Weights of a small GPT-style language model, trained from scratch on English Wikipedia.
Size: 14 layers, MLP 1344 SwiGLU, 18.9M parameters.
Architecture: RMSNorm before each block, biases on query, key and value.
Training: a variant of SOAP for these matrices, 391M tokens, 5964 steps.
Each number is 200 + 40 x the weight over its row's rms, rounded and kept within 0 to 999. Layers, rows and columns count from 0. The size before them is the row's rms in percent of the matrix's.

# q: layer 8 attention query, 256x256, rms 0.13, rows 40-58,104-122,168-186,232-249, columns 192-223
# k: layer 8 attention key, 64x256, rms 0.138, rows 40-57, columns 192-223
q40,126,125,185,209,188,245,180,171,224,99,239,151,206,173,208,211,196,191,191,196,208,199,175,242,172,223,203,222,156,150,219,222,220
q104,063,208,165,207,215,185,211,187,147,161,222,228,178,172,199,149,218,216,136,305,240,235,208,186,184,198,188,274,206,241,189,146,253
q168,085,139,172,173,211,236,193,160,209,202,268,168,228,108,152,189,240,157,194,197,130,159,194,179,226,173,263,251,128,209,144,124,171
q232,104,251,122,228,180,233,157,139,181,258,190,163,172,130,263,129,232,218,193,270,251,277,307,229,260,180,142,208,172,241,276,188,167
k40,062,200,264,188,177,140,157,166,196,180,209,200,171,224,217,201,156,184,238,125,262,154,231,147,173,188,203,172,217,126,205,191,212
q41,112,197,175,277,200,94,229,182,255,241,122,159,182,225,201,217,185,234,206,108,205,279,159,211,245,192,181,168,195,242,191,230,275
q105,085,226,217,184,193,139,212,188,179,150,295,238,166,193,195,136,208,217,135,326,253,227,209,114,196,220,171,230,175,276,171,176,297
q169,102,144,169,236,139,187,181,171,217,133,223,197,211,164,215,173,167,249,196,171,199,191,166,169,185,248,171,228,212,221,172,197,206
q233,097,180,180,237,192,157,256,165,299,175,77,183,155,238,195,196,170,163,221,172,156,255,215,184,198,213,225,213,208,120,223,252,257
k41,070,181,273,226,233,199,163,265,138,256,173,92,170,143,277,190,215,173,218,247,233,232,229,206,199,150,221,186,155,145,219,205,134
q42,115,175,213,187,147,213,209,290,167,155,199,272,199,147,212,151,214,217,152,195,128,238,170,211,188,244,198,204,162,217,185,196,178
q106,086,282,230,216,202,212,190,217,210,191,282,259,157,245,143,157,133,209,125,326,230,231,195,129,234,211,180,239,239,263,205,138,264
q170,098,200,185,181,246,250,182,214,238,171,168,219,285,133,140,118,197,192,164,250,117,180,158,157,165,229,168,197,221,197,241,127,189
q234,125,150,201,235,195,184,194,249,233,203,207,160,222,271,186,176,219,313,270,142,139,190,176,287,209,142,143,210,242,194,182,216,196
k42,088,227,203,196,248,172,192,120,176,233,106,245,206,117,192,204,193,141,192,219,270,200,250,147,219,191,258,162,175,162,236,218,177
q43,105,274,188,140,215,172,249,155,125,253,236,187,224,165,205,220,190,241,219,219,211,130,205,273,188,227,184,152,147,160,153,208,161
q107,083,119,197,199,212,192,207,210,188,200,195,153,208,240,227,215,222,170,296,122,156,212,202,255,251,148,220,118,208,111,236,232,172
q171,112,250,265,163,157,188,199,168,135,207,165,181,219,165,198,188,155,188,245,247,244,237,233,217,257,132,184,245,213,166,281,257,202
q235,102,207,175,189,236,188,208,175,165,218,237,235,231,137,153,191,225,246,214,181,232,232,236,213,152,197,190,199,206,272,283,210,143
k43,089,220,161,180,226,268,255,160,167,222,243,286,206,156,183,217,220,158,157,186,168,147,221,204,212,269,150,201,211,178,128,190,207
q44,107,237,263,183,235,161,190,157,196,244,118,179,237,161,162,234,223,199,214,220,198,162,255,181,225,193,252,266,206,234,198,168,241
q108,077,249,201,226,182,236,209,200,221,205,102,166,209,148,190,223,189,208,212,154,208,200,204,235,190,218,256,136,254,195,179,262,175
q172,096,252,244,166,200,141,142,229,256,215,133,213,215,170,214,263,152,227,173,254,222,176,198,237,234,208,175,167,170,233,197,233,192
q236,127,222,287,148,166,248,159,148,182,235,226,192,217,119,230,214,239,170,174,277,270,184,155,170,205,194,245,116,229,219,243,198,157
k44,093,194,176,194,248,231,197,192,214,241,199,234,137,196,217,143,193,236,110,172,177,222,177,231,196,163,190,251,125,200,138,228,237
q45,117,254,279,193,312,158,205,181,172,214,230,225,195,89,183,218,192,163,227,253,222,186,247,173,224,238,243,241,272,201,175,202,205
q109,096,139,240,202,216,207,279,194,219,195,172,213,183,224,171,246,192,230,279,118,169,205,202,161,170,200,255,185,184,138,128,155,210
q173,096,193,202,194,190,181,169,252,173,155,274,270,165,175,236,165,174,200,202,211,197,210,221,191,216,205,206,204,165,160,172,203,136
q237,110,205,160,248,190,119,215,193,201,173,215,178,105,183,184,141,142,260,135,218,147,174,244,277,152,137,191,213,107,179,168,196,277
k45,083,243,204,128,196,175,180,200,174,199,204,261,203,208,213,154,215,248,252,170,279,116,223,138,238,216,205,215,206,257,213,224,199
q46,111,208,184,178,169,184,239,196,138,178,198,168,200,218,166,253,199,273,167,228,223,150,133,207,153,156,256,187,275,215,216,161,202
q110,095,181,221,172,169,210,255,220,213,213,177,201,183,230,212,201,196,230,238,178,158,170,257,209,302,227,162,161,257,131,261,202,151
q174,101,155,208,214,193,259,254,215,178,220,161,215,261,141,220,185,166,181,163,289,126,208,124,238,181,249,199,195,213,226,127,177,162
q238,105,236,241,195,167,269,200,179,38,277,243,242,217,125,165,166,183,172,184,214,273,248,218,219,199,214,209,162,276,218,267,148,116
k46,087,160,202,158,190,223,240,298,167,226,231,245,243,176,237,235,265,207,195,117,225,190,199,243,226,235,194,175,294,233,180,241,215
q47,106,221,187,216,302,194,192,177,211,212,313,226,161,257,282,231,207,191,201,211,231,242,204,174,190,240,180,214,192,191,224,167,133
q111,104,239,188,194,245,193,179,247,207,200,317,144,235,250,168,208,199,154,199,172,218,186,251,182,204,197,217,219,179,206,196,235,158
q175,089,240,278,242,248,209,173,216,261,212,248,250,155,234,173,194,128,78,192,205,189,218,187,95,230,196,215,176,133,152,163,212,189
q239,124,233,222,202,232,185,204,241,183,150,263,259,200,209,258,187,185,151,210,152,191,180,228,266,128,174,183,194,175,140,150,199,142
k47,106,189,176,183,230,204,224,161,233,181,157,201,252,113,182,204,232,140,208,258,196,190,188,161,248,206,217,119,162,145,245,213,129
q48,103,123,259,229,147,210,257,201,221,255,199,152,159,167,173,214,218,192,227,214,164,295,199,216,135,145,303,175,180,222,235,204,263
q112,135,210,137,235,160,110,253,224,172,197,217,220,259,141,208,199,178,158,177,213,174,253,160,209,199,140,265,247,233,229,174,193,246
q176,101,229,191,226,132,280,159,189,209,161,131,247,196,232,208,217,156,187,123,211,201,197,151,250,174,174,244,168,224,199,229,172,167
q240,111,245,172,155,134,197,175,223,165,223,193,169,177,163,139,185,152,240,259,324,239,225,181,189,182,242,211,170,262,252,209,201,254
k48,098,133,101,232,250,147,209,149,186,233,188,207,227,147,206,196,221,227,210,231,206,171,190,218,227,242,166,154,221,137,189,199,226
q49,091,176,189,215,179,189,121,284,181,211,204,212,177,221,141,199,108,264,222,259,253,170,201,179,172,276,227,157,228,221,321,236,119
q113,141,196,197,183,246,242,177,215,121,242,213,276,313,198,228,139,167,219,171,155,128,259,193,220,112,201,246,211,212,233,228,180,202
q177,094,205,242,168,176,189,171,212,208,201,152,308,215,217,246,261,159,238,210,192,230,168,175,222,256,238,162,209,213,171,244,226,156
q241,107,181,275,150,291,158,147,283,238,152,230,193,186,279,226,238,99,222,219,155,147,76,169,252,199,212,220,233,189,182,184,235,219
k49,105,167,115,148,152,299,160,259,216,117,136,198,214,186,210,292,199,210,246,159,146,182,205,189,172,142,175,159,300,126,132,206,195
q50,083,211,276,161,201,198,225,228,211,232,284,204,192,134,271,199,176,166,190,154,163,214,221,147,247,194,200,147,212,174,150,283,174
q114,151,205,192,261,191,256,266,173,210,199,216,256,192,236,179,156,234,93,234,197,168,166,196,160,203,167,273,204,214,239,167,205,194
q178,081,216,92,135,166,158,158,203,158,247,139,238,179,158,233,169,178,183,199,223,186,162,203,226,239,190,246,155,77,204,180,216,242
q242,090,207,236,204,234,213,147,148,167,176,149,234,221,178,198,246,187,192,186,231,224,253,156,91,193,197,155,101,213,204,225,202,161
k50,120,262,168,230,197,174,209,174,327,216,198,214,228,186,167,192,136,194,220,213,206,129,189,197,199,210,248,218,207,208,237,193,132
q51,086,161,298,211,205,243,155,131,224,256,235,134,166,230,182,165,257,184,203,190,167,223,152,228,199,148,212,201,200,237,156,191,299
q115,157,204,232,214,148,201,169,199,246,207,207,159,179,246,148,153,276,211,191,240,232,231,129,195,158,188,217,275,144,198,111,187,212
q179,087,246,144,183,163,209,116,175,208,168,188,176,233,215,133,135,180,201,239,213,165,196,182,200,161,232,273,225,174,234,204,135,132
q243,092,188,188,182,241,231,190,217,204,171,274,226,201,257,168,112,162,192,224,235,227,173,226,234,142,197,233,223,244,186,195,215,137
k51,120,175,160,114,108,216,140,196,186,292,178,233,221,209,139,233,198,244,151,191,178,238,249,225,180,210,218,234,178,141,226,192,178
q52,086,218,189,204,206,226,185,207,298,174,208,151,261,279,202,217,173,193,170,213,226,184,158,159,215,216,275,239,185,195,283,239,92
q116,152,209,163,178,228,176,169,224,149,159,241,225,251,239,146,217,255,253,233,135,224,210,269,280,227,163,258,229,149,149,227,191,184
q180,084,188,205,111,196,125,187,227,268,157,194,287,213,258,154,203,125,223,227,211,244,168,252,213,212,209,261,121,207,126,272,268,213
q244,092,197,216,196,237,254,194,249,189,177,197,223,175,248,202,152,140,202,154,235,195,246,232,169,277,251,196,207,184,161,156,234,163
k52,119,177,186,177,219,153,115,136,234,163,212,192,134,244,145,156,201,244,214,155,205,152,158,280,188,226,188,220,161,203,216,228,209
q53,085,211,161,154,204,219,256,188,257,134,197,303,301,282,136,186,190,217,235,249,177,174,298,152,184,207,213,107,158,148,178,224,228
q117,145,162,239,148,238,208,202,249,173,308,180,178,179,177,208,203,195,202,297,255,216,201,209,239,182,183,259,245,238,195,246,242,195
q181,084,154,217,136,208,179,272,206,198,218,235,156,202,236,200,216,227,242,254,217,211,170,213,258,168,127,201,107,290,193,259,216,224
q245,088,272,174,206,193,234,208,254,109,188,221,177,184,199,192,198,177,210,272,160,260,197,249,137,266,181,153,236,238,247,151,233,253
k53,116,133,251,101,196,157,153,221,193,277,203,133,184,195,239,161,259,306,181,157,150,195,215,205,328,144,203,188,183,129,164,209,219
q54,083,149,247,157,210,177,252,126,174,240,203,192,179,142,166,202,176,159,184,253,141,165,180,148,237,190,237,185,149,185,249,174,229
q118,154,226,179,106,89,256,222,142,250,186,172,184,177,140,182,247,155,182,266,215,221,226,191,210,166,116,211,219,227,156,162,212,140
q182,086,256,210,160,161,300,154,169,203,229,203,209,215,150,200,202,181,223,178,276,132,270,295,158,178,192,143,237,173,278,206,176,132
q246,078,231,195,205,135,178,137,127,214,214,81,259,210,131,196,179,277,258,195,190,215,261,179,165,222,169,200,109,121,216,204,178,228
k54,122,142,212,180,242,314,233,125,205,196,206,159,215,249,207,193,215,210,218,173,153,204,183,272,278,188,223,248,253,149,208,238,128
q55,083,167,275,235,241,186,259,241,206,157,158,230,162,233,262,155,254,154,182,214,190,219,213,155,216,198,188,177,167,194,243,164,213
q119,148,168,158,229,210,141,174,181,209,183,208,150,152,132,147,260,141,241,161,254,172,226,226,133,216,237,200,165,187,207,234,260,244
q183,087,153,271,146,241,202,213,238,285,218,163,201,234,218,283,254,219,198,175,152,171,254,271,214,242,192,220,149,211,164,175,221,163
q247,076,140,263,179,195,224,253,273,225,228,342,118,203,191,184,204,224,201,220,134,196,232,226,225,188,216,224,237,177,174,229,237,145
k55,124,233,207,201,226,191,167,219,174,200,202,153,192,21,217,140,250,228,206,276,202,253,216,167,171,202,324,257,183,201,205,273,250
q56,080,133,150,184,187,277,183,204,191,155,203,278,243,239,210,207,229,117,160,233,177,204,284,226,211,190,246,159,152,201,212,220,243
q120,156,175,155,192,237,206,253,139,216,270,268,187,190,195,187,206,235,231,156,154,248,225,165,233,184,234,181,222,268,249,179,213,157
q184,078,203,229,203,235,229,181,197,169,227,210,202,121,182,178,192,194,175,200,205,215,137,195,183,267,178,193,182,202,141,190,201,175
q248,086,176,308,208,214,235,153,205,244,154,267,209,256,278,178,216,201,122,188,262,186,141,257,263,204,188,259,237,193,241,205,178,194
k56,124,190,164,155,217,168,197,178,144,174,310,170,268,188,227,215,154,228,180,211,257,248,204,175,172,191,192,220,208,229,220,168,185
q57,073,167,180,192,150,221,210,253,191,165,148,268,213,185,233,178,196,187,201,258,216,210,290,181,192,214,164,224,233,277,214,241,164
q121,156,230,179,175,229,255,196,150,150,131,222,161,191,197,228,119,232,154,254,199,232,226,210,200,272,127,158,168,283,208,177,207,177
q185,080,191,235,220,166,192,136,210,229,212,180,173,221,222,206,247,219,183,226,262,192,221,276,154,217,215,140,193,187,207,149,195,279
q249,088,187,188,220,182,188,265,256,232,224,178,190,206,240,160,202,185,195,196,171,190,156,194,304,184,226,160,228,186,297,213,121,262
k57,125,234,288,252,220,217,215,204,184,146,187,161,260,147,209,252,242,120,222,158,185,187,172,168,166,128,200,130,198,131,234,179,203
q58,078,199,161,221,280,208,224,224,189,127,201,186,176,132,168,256,196,221,120,192,185,199,152,148,216,163,225,162,203,165,189,178,264
q122,151,169,199,190,262,184,164,222,190,217,209,153,192,189,178,207,198,206,276,226,213,234,102,162,196,172,157,214,187,213,170,199,188
q186,069,224,224,255,227,187,204,222,149,224,197,285,220,187,159,265,175,223,191,173,177,175,205,197,218,210,100,164,216,185,219,207,162